Each number is 128 + 24 x the weight over the matrix's rms, rounded and kept within 0 to 255. Layers, rows and columns count from 0. Numbers have three digits each.

# layer 11 MLP up, 1024x448, rms 0.0417, rows 792-863, columns 320-383
124107131141108115096135103132104120124125165101117119122110106145117120149114171120131117115094148120156159132133099109168159102126148115118091134143115154118152112172149107074128144088174165
125132119131178131165121070104098120150144150146138134129129140142099112150137179138112130112095151142167111142109115086131160156140155129120161139143146138148159158078111118149148090172134113
107165122183141119117122130087128103165138105116151138089136067134087120125145093110160114137118102159159154089130139121147160121130121126127112129127125142140108134166123120117116150118163100
112152093113096110126089108150134111118181117126145132104128162101136126103107115152077128105157129141135124082141122123139160170110113087115098094082149106127113131186166113082151129141147101
098109163131129155134125117158144140148129093096106148097154118111126113157163114143135110159138065139153151132157149146127156123173143138147125100103130160110100141127149163063104129144123130
110124124186125097108095127109169162136104135113118121144165133159086163126142137145082133138113159093082124128191156129139096165120133140076106101088145123124138157173114124115093136129137127
133112151114155100092142132141134130095115149115108075113145094195086144081132182080140162141119153149133121133143150105117133111102151160146140086128133142100144124136150091118133131071126135
119119086148162126131114100107125112139168107146150126106155165119128152123079144138134108122113123169146150083149157158116140147073120142168141107121135125181147126138113146127161087129124128
125081126149127165132162136119137139116107144194102150166110134156104125161129148118170137129131127104122134148110150116151127124102118146112140111148105136111100149113160082096107131174124166
140142148144102111145104133136120125155146133115140133166155129159131159151157115122143164123127135075091063159121162109141116094077119146173115191130112125144160107119124159187140153144141122
151186071099120134123154099104159139092128138131154159142128115115099117093195090124084150088095178120131112101133128165111161113087080138136159147093161157132102132107099139147109118121118130
136141178120165134100132141132066120138154161136148113110146145179132154108096123150147140163117142115094100121171131128115105123177120093151119160102127159109109144123120151111114113113148089
197148135100111141166107139138128100134126125154107134116120155095147146157067134112156098144134109102128103144113140103157099133121137085096136114175102096153100181090134150125112145140131130
140074135154123127128161172111141102144111139129086105186168186099119121129163177120120123112131103110119092183110139141151116086097116105093143109117127130121160120118135116144125148130126112
088117124173128132090161111146087065118126128093153115110126126132127151101148154159126116151184174159187166114151133187123110094119092101046096121121128141125136153098120133123138131125147066
110128175108098071161146094085110122123120158129126136127103150102119106101130103130115131111156123095153118147104110123100123121093123102113120109158110163121122129176158121111140139119109095
134125122137120118079126139110142179151137123135132147145089147117147082122112129128108114162113123110120165128079102175123109149114117106156128163093112135118114114100107193104117133162082129
128133097097110138158178136169144110096119111110107135096118136128090128125105120108171088138121105127129115123121147148144139147101142113143128079111126175046115121168064123104146125104138143
156113151136135118137116147133122131125068145127099138134107139128128135131123138089147110105125100099151144067117128126167094110143157134118100131123129104158158133110127127143148150088150117
115132120116091143137124120090126134114127132112111092134108132148117136133148142142131151173131130119089133140148116135149099147103150097099133128099120159151146150106146130130095174129128107
123138124118131082158140142111127104167155138122115119122190108127112125099108160115105139149138104106145118171130173132151188131112169106128191146101119141147126110138127151143100113102133126
119077144135143152112129125131105144104118141112110141107097148156093132096162110114140124118119112124130133163105100119059125126117121111126107175103104139167095113143131102143113134149119129
137180136135152163129086128137149113116142128130097139117128123114114091162099117089148133091151093108143128136138108121123114137127110160116083098080107129087106135151165099127128161124153156
202101138130127099174135135121111120102081150121148086164159148132103082116116174117113164154106111153154103154132112167123123158143091151130179148153129127098129088120094152178146113119131067
143156161142134130117150153173120138152137114133111130143100091130169161142074133031172122093120136137111157129138155123137121135136128073142162143113139118132162126095125116124115140091071119
107139098104108126151137132122131107084143089115134118131144134124145142168119110119163089139123122092115130160142138059101099169120142119129108149133126154148123149126151119098122136117116122
092178193133155106102163108148132121173145117170130117124096153115115143128109162116164122128152120113159124148107144120152103139131124097157168132182123131134141136148098129109159108112156120
118114119115110079099123164097100127124114106143141113087114130113147122133140133104129141112149147117119131053110141155112112168137141100155092114088120126159122088108121152090120110148093150
118152110114123127118160125155134135139124127122127114132123128154166108118125130175113129118162134143091145097093110146110131106148141168135112127153112116177137138130178110135116132117151124
129136146154133105154126102140149127107136128097107122130149130175084157093108125111144108169138135120146129120131160140155148116111109103141094167155135138137154124113077105114129130111108086
081109134110104159113106089142158125122080137116136094136124104076117129111127078132119103081130096128138134140158168162097156088145101164133124114123122098142102134117121120121143145154130128
120131128151110163149098116120152180142092159124129171124121123104132108145123127169130144133105150151135117143120145114114163135104156118118139094167136061143118127145123108140127095123114119
118131187101079120110097096108142135136124102086120095125146149144090133092108107108160107165136109142127130121093089132113122108108130089130120132104119140145113142134102149108082105130118110
112124119167091135138103161150129127111165147101163155117132158102140162124092124089136127147171092121080132072082143084115143116120125164143117104136121121148110148113113176133131156095102107
123097119134095116073128087153159134168140129155089147143140084109175128111120108132132102126132117132143152143112108175154110164083151108085133137142118120095106136097088162130144126097079101
168141105088138143133115129094141128164111130114130114115115138131136144127109159119163111130076111146126121156137100099097160127134130130151144164127112110137085109087131137142131146129139147
112148132113133147167100135090124139152126123124110149110134117119133113151100155159102153153156151142178139126154131133082141150148126136106116103119116126123124098169143163132143115130152090
147168155139160114167134120194176100138128149120160135080130129176147141132158167095090142165123107116154106126144130169124141172067139131132106091101139114091166085106116104156130135072154076
136092130069091155158136158137108106114138141163147139112075128133123120130086120108142145111161159122138154157121124140126160130115112127163109122109138075123114152111148134152108148180098121
144126156162112133161116143158123126141183104128106157138133107096176110126125140141091086173131130117149080156112142119159113157147146056125121122147117127107122130142145129169148121133110151
127148104122142155117140133145120166112154120129180114117149107113082132155128149126160126114133114115130160160117095123120159174103166109116113101148113097123125175137129178164097145141185128
173127133157146140120118137154109114091105094123129128104133130139107144138125090159142126122101137136106126100106135150138154150129158171115157130116121156135124146155112133122100158076142081
154146144167154141132076122153137123117122125164133135114079145102125099132150125150145146165117121180115162093093117150130107117125151108143100131104107138128104119128115099132122101087166131
101137119123124086125106145120177117173126098115174081155088140114156140137095129141121133127114142143104111163084101150146093125124148138119096127121140074147184134141162082163172159126111170
112146127111140138122127160147127128198090172115168105110158079176123104082119111138168142147152108127109109091122112111108113161108186174149128063097127141122131082141127146134118145164122170
086136156153147147121100146103109104134139124095137098082209108137119157139116095120121123119165143081097098107131127111126121105108126130106174069117087113129128114144130157137097100130134075
150125133129205082136112112104092144125132144120103145097128151125167123096137139106152123122130128139092123152116115109102111115130135122120135102111117089076119117101140141133081126135127097
103133098117085163131091136121118103124178104156153119100091133163124132145120104124117093141090161161143147147140150191126107133105138130153149118105137145188106146077149143093100154117119149
112158124148141129133149107144150123151122089153143161145097126155137155126163104141136129100117125120123115128096126100101103137110087137183124133123142163153131095129152123136131144136158112
170158141153129139109128137092149141173083121122139109100105146126133063127135163161117131119143145158092111128166139116103104120101124122119141166117147146094100109130134101177133106144152118
116133117131147111094131107103140114164111136097135136076073167099115184113086156159149164131142123086143088092161156103156121136155112128163105115105126124150157123099156123150165159177132082
108116163096141122134142157121138124133153125113123147106149138107133126153132138113132129108124118167108122130141154143139173138091149155114135104152146158157114169147129124159124174158139100
156133148132100132148114055166131125117143132120101145108157137137115087145084153098120151133091151143100143142131161175112128140166122119164128132117120107096091125115125145150113173095140144
158132092109105138162179124116118125131165105141093091117144130122121135123102086123127135176143123168088105108133140094084138140141126170125151133061135088122131100132197102136083114145137098
112135120107153116153125124145158144130135140108120067110171139128146118165146136119126118133143120165089152093111138103133155133123108152124125149077112135116079120178112137121140079120134130
068139133174085151148116171139126119151184088125118140153096092116147110149141138156121139117084116134124117163126159141111101167130169148135142164125125091123111138169131100117153127096126105
131125157139120140130096125088129119151152115125130146167143092167125140170116113174095103083089129133156151116132104081117136101091163176154124155109113141120091117114142149150101172072091160
082122126099153121117126175129117146169114138137178131124144134128105128132107101108120148155126107141137164133128156155090146131107112117139161126098135135189058124137054156106118121155113131
096096112166157146129151133108128149185118108113142141140120187132152137133159192103156130092095108135184110111168152144118104115113141126161113154107126134156095135175115144124114150143125119
119143148131133108118159144096120120113121107150137086128122120191115111112192138086122143114142145151132123094132133114127120189152105111199112146125144120174099165143191076117122168142163115
105131140121096169118107129142138147156077100131099148135132131114154106107123140156103078116118106089166107148115155134127088108124108097143091108120106146146112156135150164137130146101095111
038133121137119142100131166093070099135147118179156109135128133170102134092107130106129104147122158104130101113150118114098146155094148106136129165185120119104119163134156146104087144128130126
126144119140125080109124107148120116123110105133164108077099121113125150126121130109123126156143132154106122142122117098122120137127124069121098126118131149124098158102147145137107138155141135
148140157101127121118135157109127092166089159122145131173123111093125086109122103130123094089132086081162139169122097113159149143121099058064146164126113150118147111124125157109107119143134115
106091103140098150116136092111146127134141135130124176098157139146139104153158102123124171155168128146097176135151128115127122101119141120108156124093137128156165139119081123120150112130141158
127110101107140074123141135142146116172108140152110140127112127130127111130139129152120107083170114082149130106176081135120151094104118116097189113125130144115101134158133121144119104145079147
155130147129140094121135165089127114127143137156168179133134156105109173140101094128151107123133085127127145143156127136125126160160150113120109145112116124094122119151179135153123128153151140
123141138138142113100130101165121135132087119105085155122109144119116169122111154100117154094118129106175134083114132109143125144119157104090111131149109143075107115125120153125159191152110168
143178089094142119111100144121114147110141107093109124104118144098138132117136077143122129150103170142085157100122127174093094131148148111095116128126123116154145119122120149127089106150111119
149101126110125090101096129121099121091124097142093173149142162103123139130075153127163111104113123108111122115118144045163154128129118084162132156112128167128149148088144100168122158126155087
106121110139155132119142146091079150120112114121150140118122161170153111125119123120131163146130148138165167138117156085117182163169154140120149115146150129133122131157121106119142120162178156
146128106105161121144099117063095138105164150122090115081123137104135139084104095112120088119136116173139115160097091145168106113117126086167152100144122132141106147111117124118135128156119091
# layer 11 MLP down (transposed), 1024x448, rms 0.0391, rows 792-862, columns 320-383
115133099132148125139090134112143098129115126112096103131148082144101122132149107110102111109169119100096092120147127135112105124125134135105145106117053133091151100147136146166128125135086116
132129107078148109112130124148146148121134118137153114133152173117167111087093117132165106107134086176084126092106146151136166147104114131115135119116114124152123109163134128136088137109158105
152140103129165108135145151109143116132129062145107143100085131128110110113155139147127154133108128149163141113116127127145148128086157129164149131143134095114114107130141068164153087159159111
154152090148097133100103116115131151130114168107088103139068136108119114157188161159148155133111126135161102122136129129101094137092112103166122177131164106166146080125124115134093088148148109
144117129122141118132151099129123123149104129088145117133161177091146135160101107147127130119123124107128104143125147096145112146125141100140118152141224136148115137122178112148118148138138149
157098163106130171153132136108094076129108119141164113138087162092157113150099136107150106087149122124166122111130124116122115116127105106144150146135117127134147131105163114142120087115145122
133118117172111114111122129140140096110090107081143109102125143111109104154101133137140155152128155125137157130121119113100172112102175182152133120119080133104124154138127153128145153141140149
117141176142072126094143093140182102173119143125098179079173103137145152118158165191108118161156121186142149142102128113094127167093155113141141102153070121118129122169101139092151057101114128
133148107160162113161123127089162150144143118153102143106149096120163158159077105151125156100159129138114133087141102131120106132103144110134110104150068130100157148139126111113144087109132157
160121134139173086140123180136124135130170127095120163136131106142122201126119184108147175099187130137145095143137102116160095118116104116119129129119138119098130114172142127148165122157082117
149141123118138117104112149115114143098130143081093181142161129110113127107117071133062106125137153110138095102167165112121139136090125166133097083155172134131100102121118099133093120138120108
154130143100123142099155152112130084085127099127102128123145138120117082114097121130088132122127109088123101117139169116110120126109190149113089128142164144150108137095111089148132131103114120
136114073128135149146114088135104122124111195167136102160109101171100131138120154070101118144110125123129134124149110115126144107159137152148086121134191135112127123161090143158126113133126113
120119111141097171091093128108138136157110107124134139142117106129155085129104094093156140115137124109136140125113120168138128135141153106114129099146135126114129089061127148141117132157126109
146134158116115104073116131102112082117119172168096138148133131112157132150099183118097133140145158131116127150171148124097135100128122139129089152158250127134125150084109157112164152120095129
143130153132153111111119125119113137149138144142096113108163136100121125107132105163098146151156110153098137106101126116133134105122143134134123117128081075102140113094149124167168119166141137
136138207115144140116133098151149119125136190145120118118142092151132140133146130175095177110131144121105124137178076151107141124155102113115117130147140163089124162090124113149137117126109114
143155110098114157068152100063165118158148143119105084130108102146136141147130090106109127208167117183107107161097135085133138160114161134100122139116157116130159129153134129131119140094160140
114131099148094078101099138141134166121140143120141092148159160132118156137105137112141148114083128142159128131118135107102118105112108107136097128114102126134107166157133120157170129101091144
148085130129127095118091128117141151136118157121107132146135133128143164140131130130147117092104130122128147106108144115114143127155176143114131121133013119096120122163089131132155098091126131
172073135152132088152110151149106148146100101154137083133121105143135103140118121158126151116125120137159131170126124099109120088088064067136087141134179123097149154094122101168098139068140112
158159118142112166139125138117144109131155124108131165126105157134183114100174146143131124135141154124160126113133119096136136146112142108121153149086159123144138156121069103126125161139161161
137169121137112103141102136118150141152159126153134156134127137156137125128126144105119142097131083107143113120133148114145124144097154118093133121096175115145101134110091141181125132167157131
070103186081165082077124102111127158186129131091141127127119149095106100144121128147093070139159137152126117109109105141119115156103190136118132150115059139158146173176106111124130159119146091
138103119141127159124080120145073147125127161111121153105103120140095108122127116110107088158151152100138137149131111113117144137142142149141134118110184122125112114156092150087178116131114145
112111075098120141121115177105124121155148137099131157153123143114180173133099127181106117089116077074140129082112090097146133105151132144105108132143140129101124118105140140128168077130135150
138123103155127131142148125133147132128102148119117111115142129149119137135127111113155114149141171125144166077131107133131138120126140104155177128134110149121145120138125088148122127136122153
113144090135140091098168136133131140174116113126097140150063168098151124115075185130132150117094143122139118173173150134104119122152168092147138152126161118115107150148149104123151128131151122
145139121145130130127165102098124117136138135122137152113101118123100143145156126155184111136144150157133135121122109105178136182117180124131140079144076132104165154136112154115156140181127117
154131164104120122134111119109149093133074110184148102112141137121138084161179115108132117134084098140107150084136115122117133133086169146132130160120114104087138134106155128124096116170120144
106135133134145120138091137155113118122124096141141142109143141159149121129119124113151131109098132113129123124123092091119125149117104115111138104111139140109156165154136092132130122161142125
180140136150141147144155100143159106161120150127129092094138137097144150147153107157120131103159156103126147085127136096094120130137097156135107175137112132126130092131131135134154083156077117
152150125119113136143145181130129094132130140115135117096114129108186111144129140141112170168141089134108146098121134141106140190158124148157166098149082095123080103106151069196130137172116111
157107113181138153099099157094156099115130097111099133105144157186116140120122126142133121153084109116139133130159105091113132142128096112143090150113181147157155130129103167135120154117121099
135108125162124137120132116153110107148128068128082170139113123133084143121162135105173082134097157112104118173103115112177142133117112091144098127130099124143147125149156087124106159144080137
106129139146089094121129140124168146095162160088145089136122172165149084155099109163128147132129108133093143145120101125117112097162171132151135137140191109125110104111134144107110149126066100
138118125101131149132130152169117176112082125119149106095136150139141110126151163122151143095098115169173135138079167139135145159106161080136126097094202141121112080123117131109151115106090114
067136121093101098143123117122154144106165151104146145150127134103159080137134121119133151094113135124148163133131141168107133096143158094150102121156144150117126090126105089153094142130110131
137161136192108105129099146141143122146099114111140135151137129175164133129115146149136115101119107120163150097151083120092161121085193145117134121143120171108162102153117112116097152109157090
117100148146141196154153138167166111118133114112158140123107146137142139116122171132133106124151109141100136121137118125136123120140155127161116135107138137130112138131153197133077161140157155
191142122172110113113118113137125137120156128127115155122089073149153129124129166111103151107139111101125062136103113157136115109112108132102109147133137085126129109132125163154138138090147114
128103139115138137098103120120168146089096144114138153137135158119105112137134158138143147132141126144110102134068110161106113160101108145070132187119007103118132184122143105141166115128127138
075115085103138099098130098098122121137103137078126144137110122123084169115166064145123119168170131099138140130137095117134118139134104141143174156171142132164104124122109095169119105103076160
136119118110105149135070125110179121097127091131147132126182122123127115125119118156133142153126158115099099133105118128119157084158119120127145138130197164135107151136149100104126160127123206
126160149104145132137140100160158147140124099130113142174154151049128086153144156089117152145139133102071103145122119130126103153131091133159115136131165087139147121138155104136110146108130136
133113096097107122128148090112160124105105123145087113140123146107157115104175115105105124128121117134119124123146119134121140097105122153116115111159245124119075128109189133136091211133128169
097144145172107161104151157120158070134095093122152135141138179122104120130132105104123134092135115126124144078145098132106123133083111135169165140123121142117160126112136083160128135100155141
088124097131111110112104137164110125111131091148146102115136161094111126134122120161110150161116144113124138139138117108121114118115148127099115096105130131122109116139143071152129151147147153
143170175124144082140110145128149107103070128109121133112156158174140143083173132099147191113121114131146118144134114115096130129076127063104136154128131144110109117104098136136139135136121113
110147134173150176069130106098124146117050122143113113096144106123156084087119139122112128090148147136119110119156125110145128105089116149094130118136092129152090152147151140102116155145147126
127112132121152092141090113107136096101122142106111138140136120098108107142125148113129130123058108113115102053119142129152153124118113143171089115177129164144161120143151134145123078111119116
139139139113113125110102108093137115085132128124151113126161090126144146140132119113115126152125146147113177114108144166093106118155087133139085126139106131132137100131113090150157132151112119
123141081128121123108125107125119141105139123179139148116095120132102129110118108158112107136157101143126110118159142156103118130088161122097137123151117148135146120107139123104136108186088147
131126123135112096097136158130137123151148140113123137140134149120115128127162127110136132146102113131148124156141060128156122150129128145137166109137147117135132145103097100120162130109179140
160143102106153059154206128123149076111136104104157131125118128083183111147153131119133118122156175143101130129135160087148151119159164120116124167107096144092103123147133156177129138078138088
108139143135115168128108130078118117103149134134130126123114133122172144137117165147154119132080112107104166127111141098141148113160140105135116144141128173133142109111128091133155123134107105
147150123168103135136096130126140121130082113100121114126129126142107124136102115129082109134151139087101125134109107150126124136158153127100159153140091124136168072134129134129115105129101105
161132089113122136146127124140125136166127151153134128135144132151116107116120081174166125098165163172098095089078125112139097166112123096152162161145082123113130117142088157119172084118145149
114151137151141126153152102147120101169140133174132166105150130157131140145130058112164123099149158156148094148138103120145100116113115134120118113127209094111162117121134099148101134151084143
098121127119121111118100149101150123151126110102191107165138124133132106125156126125150127119160150103107181108133098162133114127172123143145142082125110145147133120138117085103112167133147112
072107114149167089172098191117092137099094079132131123097123159147114122154133133128166160124105126163155151100119131150098117123094185087119091104101182116105095132098135141106083127140136136
128157186098135120137176118099116155177106138102136096118115138111163083140107185077121142094192139079102101119102143160117120126110124129159122155141115095140139117102086111099151129143128105
128127157139105107148126095090129080135094122092117143150126134151138158108079129121086094134122118183153118121113101108144121133101131160136150105110114151123115175115131133134113080124123121
145124113103131113123107097149086131114079157166135124121160153155118121110102142136155146121125103173182136085095118131144142166129134125118128128145169146100153124097121159159115119150127094
155104123156114103082134206096092117136151096104108153112118125127116088113121143126139122134092143121104105123122157087145142085116139142098143118119144106106124155100113158149117148136116103
116095099137142150082148129151116114088144090115143120165125133137141111124131113112138116155138139139147141127124131095178161155103109165151130112106135116101107111161140160097143122115176126
124142117125131136128116141128127128128146113115146102088128112156109133156074137119123138163155101118111163126133134123134148138119160132154118123105157150153165118081099112120140110114103153
141107130126133135117160135157130115098152122126112164166148133132139089093123183127150120133121129124135103131129139152130121099109115139118122126091255101114140109106175109127139124122132151
152111097138126120168163134134126109055151102131191136140139132127089121106121121102160158134140088125119124145110128097163091133133130101140143147141060163118138124165123108111144146105138124
096120136098189140122127133107157120117147122097104138130161120129131156111097138148112139128124102127130117165137110118157162113134144124107109055116124087159142140122129153107136096123081130
075132117140078113136159093175127116147137132109155116092133153140147093102114127167106157128160134136126114126112118129120138145096155105124156123121014158146120117112149166128158115142126127
# layer 11 MLP gate, 1024x448, rms 0.0407, rows 793-863, columns 320-383
118109098136115150121140105122154142093086135110159138137107136133150146130162121129088178117168161139117126181075128116154168161141117107092138130138145135141116152129101099151121108157155126
133107121145089156178112147105108140152122118167150090125113087116149130142136103091102151106102136130110135147089158112123102153127074153211118119153147161179140141118106157133130149090093114
186152125112098129151181158113143104092121100132121157154119150119125130143181146112107138127108155143135105144106119142127137106118131117155149168122142152121113138147147116137129163112114153
170134116173137108119150120126151114119156107168126088106102119143144142132129105080136111117144136172114123089163134115098076067110120134153139098136145094106143103105095126101148092116181091
115156117124135128095163126151134160141089130143144149109110104102128106120168091126130143141099123131111129082102047118110137104123138107102129167124141172145109128137090153145117149131120168
103093157095106129177101137123139125079139094178123105153142089133128066101117145108100161121140139134119137122158116140126090142169135142139147093141184126135188136182127153165156128124151119
150096117117156134088115120151145130137140092151151122126112157119143107090093098146105101114072150142152142138133149134112125132116158142145140115114175145138118112100188109131102094140130148
120130128104060147147145138108111124143165161161129159125101178136105132080130174146112122157116145131113129172125141137119122137123092138140130163116147129136153158108117104162142190143135070
147063097139162169156166146148126147139096141120119151156114104119114117114144117116138149140142122112142120109127120136108126135119109090131144107137143154112123166113177124112150121131148178
172102145138130150094095133125117114132112149116112123141127143107145140110104113155109105126151169149083128131144151105169112142127148161130126115141175154154157122105155092146083085119142108
147088129117130138105095116072149106151122111127177124186121089169115106098136152153101130158147138137078147167078108120117105174165145073056139108133147124146145129112106124139122108121118149
151134109123126133153110117142134120132151114133151166130157178137125088103139143143132100095145159145103136109117104108164154150122129123127123191200172154104105146130153129123112097088121154
119111106086086162139125127088136162127138174145134107162134133148137119133098103148114121103106119173132141130124148151135113144129103125197129118157146094173134130154109109169149094162129134
182116131153112146092104116131136086145118174117114142176140138171116120108137119131119188131084138171127143149119132112164107171170149178151130103122167204118111110153141129104170121138144157
113131061168150134136155124128146129116108134129103094125110135083111141122153134139109103121118139133180134119144122161108158159096123155114192092072136153166069114152131088143116128092134156
126109125137101142119158133112161112125161116161137085143163102092147124148145130129107144159108140156124168131127143092123102132109129133152095143097134129115093150115127071136107137137103159
159090089145103110111105113088144131103130151160140132166080158163118120117137145149095092167140146171119165132139126104126124139143148102116130176147133134150167144109154164185160120145119132
166113096125085157077109086164150119100114143109137139136129156173129100138175133197058108120151198143123141135119145148153151184106144118086132107147151109129144111120174164167112174138107128
092134114150117097154084124153139118141153144117116127112159113141102156118115139118136126126108119117130141125101146130122117128166152150156108146124136111099131081130148141132098165108109151
158094106169138138129144152144120104117147118076120123124117132099090134126119129166114148188123146108136136141181096122135128135130155131149112083128157170120124132098158113149121142105134130
139151126101156158148178079084152125149149104128131186126103148142090132137163117102177121095119145140150137137095161122155139156160175140127128123151149103136157118184160102127135112134153139
125133099068065128094153123135101111126077162124123105160106141128112122096158123145102111156131176142122113168125103134162129124142133122122128109136137157132125147143106133133133115120096131
184155147141171122133145062118104084134100095151123129144136123123147082094134146106088136186156156142129086120128132121122081102142137120105187131162159130143121132128100147126182113121107119
152120106140140127120110154110119115107112166111166124172129090138096100115153120110165118093170081131097110128091134164128113177089139120173129106158151126092137124100149115118142103110121149
161114148138160141153085134125089127091096121115115140120084116148136093089181134076125155119146153142107125159121143135152118146117167116120138168112140148113165119071157094139094117138123094
128114114092146118121092138164128113115125138122150123149134172107128131086141146109148099140112157164110087109098124114107102124129098108157123099119135112126143162144114158179113142095153145
146130122142153104072126145146145177142129096096167161143154094128087116100124107130120122131129136104138123146135139150104076162138105120126123165112125127200141136114121126119167131147150151
095097111106085127106135117123165120149119127150152168114132090105121145101117104167142154111177114154106157169127159074160115107123104152152142149175142128143091140095089207103157128196091130
146101115120067170117121166116133103138110129173111163144154143138143119112124062155107150160116137183133172124099110106108141156122158144136142154115142144132109130115124142145101102139121138
155101143112077136137154153119079070106129114118134110128137124101098129097128162151164092125118149151133094095142133071097120157085157121158156119102156124135158156134137153112094132126182100
100094099144140146148074104156114116121110093123132105179158107116135107139141092138103128181081147105076149180143130124130121124159137113121128113109117143138120108122108132143141109161142136
179104150063163127118129141146129063100112075160125122138164105073123172133123151145100143134123100153150136126170105105153108112135126116112154092116121151125103120111139165142121126164104124
120161168116095141058168134137145145149113115121147178128131133127150162082144145101122172145128113094093128136126129131147121138095136151133137114112163219102078138102133130118158139133116141
105079125146149125128123113140129148145106127152129112132091115129143085141143106146101114108108135111147130160102144148129110147076121142132083123098162099171091168134151140173101108129147156
126119126130138137114205160093122091130118092160131147122125142122116126110116114151106118089102064126127161101160094109172127098095164100117138123118138117180132169078082149110130095110130137
152109110119098102128107079116159160146168164153120123148115096122144132133110133129132126105127143125119138074108123088117133149098126166110194144144161111130134169124083164117119094144168152
128108104162170122129145155118130150119176133174126100170146117158113103082118148128082106105147165129150132180112123098152131140102111162080156156168180108157102141106170133169128149134150149
190129110156115169149139110104112140085083132161112119141133145150155100085119162155117101110136130159153187094146109121145129111133148132126179150123160107149179141113160126140152170100140118
147156125114120131121092129179113131100138102156137100164137134103151096141153112141167132080115108093113177123148120164137144143143125111110148107131145088106110154120114153128135133128140119
121132162134120112111135157107095081143113158139165151113097125120136144147159135149129135122148143171130105146152108160175120139123152084118123122122131181118117168095143140150145164146122138
136117037122124132143162123122119088107137099109176129115158109122141160086131125106092125132133133143123116121125148121159119142104142116163134102123162158152125137124165141165118131130180140
153127134134136120162141122140125092151091108117100133159127131102104107132168170140133151099176131120119104151158139133111148083138097103166121155135164120149123154167117132158159124096158110
151151096103156078111122136114149111145119162155154174121136086128161149138115122153082132092143134113130137132099104158105098121122125120122145122170133165133146144167138159147119104155127144
162171142099099139143124113106146161119126085160176150145089136106101127127127139077133107106111125158096137146085116132111109145095146150160131122185134099136130134137162107125100137097141182
126130100122100158154167097121126126108124139106105115157067170121144136088131141164109166106141169141092139111121130098126182122124132188134130132125177099109139165122170117148170158131072140
145148103145176154128146163109096134130069150153163124144110153126142114088135127109162166117164114074109111120125103107104132110125139117135126128147143130117082156131180145134128130130164140
150156140126135147134132122125146078153152099156126098081108144097145117143080146156149141131132111168126147152148103103131148134119161125144114151139134139128119178148156117145112154132159176
125092130077151138077078158104124145140194117121133082127157125167094105083107146169130130100136122173123156148103119115104124117168128115162123129151161113129141164150117075101160154108147162
128120120103100146107131137157088090109148112107106121140128112127118120080082107098148110094155160142118117165120148154112100146117138156170138114132171161171137110079146148158111159156113153
148119132115124114148163102146126108140129100100146123143157094126112134068170179156122130122131119146159158118127114085129152082106155125123112125116158117088122159101104157146137111147131155
125111091127093139129124114157133091181125098128121140120136147100123106078162135132089148109146143122151157151114081122110158145145185150129211100134142113093092170109133138097170179134119080
126134076176140115088123119132158143117110156136132136144143128159111140126129155141134104143129117097120100131146114112082159172112111130113134167157134152151129147154149117125092128135143163
103147142144157105090136164118172115127068150115112152171100154133126114114162121113095109111127108110083144111096119110163163118119129104101191150144151119146168156128114132146159077102122144
109095115112120168114139133139148137104141178118122131108142137138129132077141119145142154105138151096147137128097133132119143142117114105131100074118155159175103136081125131110141148113147145
076106101128121175156119128104135124116165118139142114170158093170105136118116112169120141123157140165142160114130141119135147112155098153102123108112147108124101151118087113188091154153142161
106152091112146129155155168107124148143136167128202137156167119131141123121125134179120087138134097129126106101156113148107127095077134131190145148121131139137102137121120126142126124137146118
122133102136117117120111131127168112132138076148140114125168088088089151143116093171081121108130141133129146090120108081105114098130150149159135133128160154123126129095116108124101150126077155
084138055145130129129047129142158155125142158163134148102162118142151126096137115097103122145105123110147147130109152115133090152118152146083126090107151118157128156129107115142119130111143140
145127127101125124113140129138128122161102124108170143125133139130145140117154151107084147133196126143121111166100103081125132122142099114119126111144153153117127126106169111179114144119136125
142107116112096102165142128119136108136136149137112120118146090147129106099154154155134129133105105144140151116168114124151121124116152126156123138139118135117108158154107136145100124111155118
157104150103111132137119111088142151082160146141146156133093149120150121102176144160141127155137193133120109144111130127138148142173116111149097148128144147109130174137117124115182083111156164
156121096156092118111153106105150117129151075128121146126121142104120169144138128111098123084139145165129113145121104094165125152107127157128153152111149117120160127125094088131121136139128146
108112109140088136085102123140174124144131128137143147188099128115128091129093126136136119091109130176082092104108191139131084110124157143142162185136153170129176112121107109103172107127089141
154154086148098160154151095102137159165082105146162158124124132082123117136164090145166155099100121149101145143154148180127110138120131094117171124130157096180096135145127142130125110152141134
117132144122103129146141140100151156115129163151130161146163076152075146071094154148160133123172120148134147143135094086163138163146154146157138064109153144160111150110133136111164121123179122
135123112129112138144137122133138141128130098140122114142120144089136117095154124110119070112128155115161086144102103148134122126112118139156129131162132134091089137130119088158123098142128088
099140081141144150097142116142149110124154145135135138112119145098118141149142073148140124127107129125123123133105106082092115149132141120160151164170138133149097155160111111103112105107092142
120090122077111152150135096135140135081157124148135125150125114100093132102174119131159122134138110154122091151132160105149112138151134138142122147097160136118179172163080107128109083137144161
138164089156151140162153145128107140083116141161151120133094137129119153145173145132119099161160139174085165124097174114165143130102113185141116132102154167195132127144155096134124129148134155
108130117119133127114093171099160122095169117085107118118160145083134133110115141169094102121110164107149142142126177117162137088119085094104132087157159099171113114107129129159146132166129100
108086122113095138139120125089146086097115114166128158128144162136147113134109139133131147123128162157129103139097097157153143104138075139154128123153177143160106104131111145138110148141101134